{
  "num_hidden_layers": 8,
  "hidden_size": 320,
  "head_dim": 64,
  "rope_theta": 409000.0,
  "rope_fraction": 1.0,
  "attn_scale": 0.206,
  "bias": "none",
  "extras": ["local attention windows", "capped logits"],
  "init": "uniform",
  "learning_rate": 0.00116,
  "weight_decay": 0.14,
  "lr_head": 0.0167,
  "max_seq_len": 2048,
  "max_steps": 5628
}
Each number is 128 + 24 x the weight over its row's rms, rounded and kept within 0 to 255. Layers, rows and columns count from 0. Numbers have three digits each. The size before them is the row's rms in percent of the matrix's.

# layer 4 MLP down, 320x1280, rms 0.0432, rows 265-319, columns 640-703
104:136109128094112091113075155127107170168153084104126117123146134132101141123131145128151115169164162102151161132160133130091130133139109122142124148134089170141181134136124129128101158148100094
103:132114168144127100086124108156120126088129088106155103127138134086157098119175127125119191093110136093105149121117119144116091118159142127129152139192131148120127084104138144109133117160150168
097:130111124101117154123147116118080137113117088143142107129108119140132126134120110172133110137106088099107114105126131123113135128148176155136163113123130140146103103143159095165144121137120120
096:126164134116152098131073142134116117082119161108127170126079165127124165135181099105158135147104103138105134116131111097160126122181127137131124155123114165146110129100076181175145117135151097
106:124130104100130146085138121124097116101145129112142135096130113123121086134124174139086147150082153111154095082113131139170103150115146136117157095109156107081092161131136113160134167075142138
096:141152127110152166146117144141123097143125156167160146118111133139132125117092120155153140123122119179132090148111119174134123119099116097133092132089091151135126134171119137127194109151145099
098:121125080134109119144115113158161159129129101097166163138125135128178126101132145111119147130140163120130141110124129125134122140113138159077137134100142129107104124129145133100105114116133155
100:139123137179143119126158128122112115108154192171152127104129114085123148152139125106125146123150127123148117159120135119061141154078138139136100131127137127143127150119128108127149123106114077
093:102155089119126139160164097175138142142127101137157089127167126133141142109130135118105159132127140150129134123156108164120122095121169153100170159091131126168096093132118173118108088143142105
095:142109126115074124111105113119157122129115137147098151092084156121128085100115127093138134145126125137102152103132094157162120131138132142095131097137104111119115178135123121103111157125137148
097:159132136178154141129085149127161135163140164080178114135117097084141122123107122167138177131111108106106158125118133115133121164087156092126122136125161134143133122144105154165106140149115126
099:134159129136125141139155139105153128126130145130109145104141132145093156086124106129161153111124108101103151163131148120113152120138116127097126103153116143123099156114164139119115140121126095
099:112135130131185130120153130137128111134137115211099113102149136126094149131150106087154150115112151139101150098118125110136138120121147114072127098118179115109165132159124100139117139138115121
109:187160108136111135131131169118139120120167112147126131106085125118107150098115147154162088149131126170142145149116090065113135134159116098162086129132109142129156165136142141136183110128114117
086:106140177128130123098167185103124120103113164175136119125139106153142150135139134116149122150149092138096129126132120116146144139144131117125071104135114116125138134102145127132134141109156119
102:124125128115129099109122152169144143137114112092140119153111169116162161133094116119094185134151159124154152133114115143141129138134148134127141150121119117126124147105148103149107110077162132
101:146152149097102142117120157112124134163123158126116142137136142117114117160122119133110098091152136123153159136189149126143130131103158123155097078180095116114131151133141162093095125121136131
097:152138173157133102095124133094143105118163157094159133145085126151129115152159144088145142114148144132146144137143116129132151137118121151113147151176111129160163108109166108129136159155138133
106:148113159119108147145159147144163109137175095139142139158151095104144134162134100144162187122148134138135151122138171150102133160121129157125123176138152085107123134138073106129152126130150135
105:167108134126095147134125100156124117154119124073146084139121149099103123151131115106158123135079151141065117130214116113139107106144128125170130113136149114107131149127095117136085121110111133
103:112089178110158065152147138106136160116104107127109168139061124127106104127148136086147126113132137107184141124122135106149123126141144129115137121129096110121117105119118153141133116130112129
099:129141092158130120142146107094129090135141149135139084096124116120152153147141105140128147151111163116165140110139106067145113117143157152137152118131101160127143105132080052171149115103156122
107:121157105133164092157070128095084126092154119127096090116136139172163115156113121124133136118134090129121102142148107122141132112149150147130124135109078121081206167159126120115116125137140132
099:140164091142120171165118124100110107102155154148105120137111074146098111108143116129058129154108088090106134088128118141106138097098117104147112149150164135116128109105103132163144138118109116
093:166126139104126122170145125132111125137138137128143091084092120164160158094139123126103114112157168147126144110161147104130098140141125105136139092137120093151155086121140130119139138167135138
102:105107152134163158137135144116117118121112165149123149089106112117146118119142117152139142119197120149170113148095122164109112099076138149127130149141090120129146114110113137135131114134113148
106:121128100098113164109141146167155137123115140153084117136185154108153113126142176102110114090105170097135124139117153123132107126145119150144132126114112103102156178112176123104148157119107122
102:138106114147108115147113109151136115152131119107123099158138181151129140117165117133132130105145123121109127137148165083146122114141151176091153099136128099174118175147101110186085142142131131
097:132108150113121130147109108118154091141124164170101131142158138127102129122108136118068157134098147109143145113145103139134127148094146079111094122141132093171106136147133109108143118079127160
097:133141123130149146130121111135122169132102124114069126129126138109141100107108113154064132179127114125129104146109083148148091106148167122113118141152104126098138135164093132113095141148128130
098:162119112138178145108119169125109135105153106130155141096114141130135107141145108134112127123123126150122143125120114113103116147149089133116099140110100108154105136107130145133123095163118151
094:120153136136130151152124144130151129127120162086153114101112122143146113132159154118114195129149129153141128157113130175164151143152109060130152135157103151102087138115168160136152154153111095
103:115133161070121192095185090088146106134147121054139106125128161174147160156138145110095128123133154131126137176115115115123104127114142099128177134131117105163123158124175135178116133166155143
102:119127097137138130114115128107119127125132173134140136140136123153122162128141122135113169152153141077155142114145121114139130132104123094137112147114156112132173113107126136125068138121159102
098:141124153129124142132128131116155119125132119173125138126113076129112144143129134158119143111148137132118109103125149130139101139123136084098175135127136146164123117105119130149158129163074054
094:135193094145115100135161130170113105145131120153129163090142176097131136137149160106113132101121126119157131168163094103171109136129158131137139102145107150113131148146122134084124091124132109
102:115127123127134149123132160133131107132121095090117157127137132136115107115082090134126139184141117139182099138098089112155120132122095165107145143101133126139132145134181128122095132111101159
098:150164089148157117092094125117124137098094157116137102125148148139116120148125088154147163182106122166114113162122112101120094139117105111108157139104063175093115124077161104075152138148151170
102:124126122162122075134148106113116138124149158119129111164169151105164129132118156097120171174135114148099110148119131132100151122137140094121116116133120105156121121134165150130092147116118183
100:142125106171149085152079119191129096125167133134120160102092115111153112172157109075113164120112136112149129106094125119120109165162123151144140164108144165108026156129119157146158110123166130
103:145115165153137110179088124134105129095127106154103126134130138164140126089108155155056118090181112144131105146122180149157136124109092120119129146134141159166102140111136134093146157126172148
101:095160158114149150150108099134111104142148098166146175112139092141128121098158115156110164136116105116121110128137135146147129147119139114150128146121132128071124118109119131101128131118111141
102:136113104145150116127154145102097103163141142108116175137113109130114173157078132069162130154147131124133133156164104123196122147157137136163137140148137128120130137131150175099121125142126156
102:100149107150132144162148082131104105099097077155141097163159156131105151101144141144143116155147124127137125151149115095126103124144140139106142104123152121108121138088135162114128167152124091
099:117154115122119178154161123132143128086142104133129133122106118134101094102154127125087135129158144123126106129107127157132109129159187174146141157170092110103158096090168080101145106151135116
087:107137071156075141130179130169130117097114162136145118141133156114121139133121102132120121137100156107084131098131119154118115165129122148121143091125073161141105151131104117109114169148145149
105:131131148123097124150132108128121123176088135087163107102109159135101076121106102141112105085126112144121170113144139110170114131160081098120103140099141111145137109155140127107164099151107139
101:128130168140108109121167117094123141126115089065101129086111104133136146144154128170119088100145143135130108141156122154152142095120176128131160131141144099159168137123138136181130119149083087
098:147132173112158106135126094150118115141142100148136149105144138097110154145102107116143111187112173173110107092133138111093146104152086144132116136112140103101133150143123135150154158148076131
104:165108188112101090134118152141113125135136119149114134133120104127122092097096084103101121130133127114145092153140170118124149154137148126171119138151155088134125128098104131060132156109121125
099:144115148096073114088152136168143136153132161209120145115183148152106139129201101169132135139125111137068126109146138161092152176140096120124130128130086144141155169093108108172144132121145152
100:128106154138125141161150149143120127143173135114157168068144090131094099147145092099121098106144125149090087074132123086133136111143097152105130100155147076159138146150053106117138100126118123
097:127112136118157100116110144118146127135130109163130148105115078132110101081138164148122110111137128167178164116146143110083130117120152107135095125106130128152126111108117113125152129116160173
100:142145132110102170119125098153196125140123110146139122138135113092112134131111094129116148074097131091143133149124147131133097143131125156163141128138145137124139117097103148184146152138148145
103:127130153097119123115132145128145125119133099110109096165092145120136140128107117183142128111124110188164145138121143115152117088094123135116150139134140175120104120176168156116100133116156150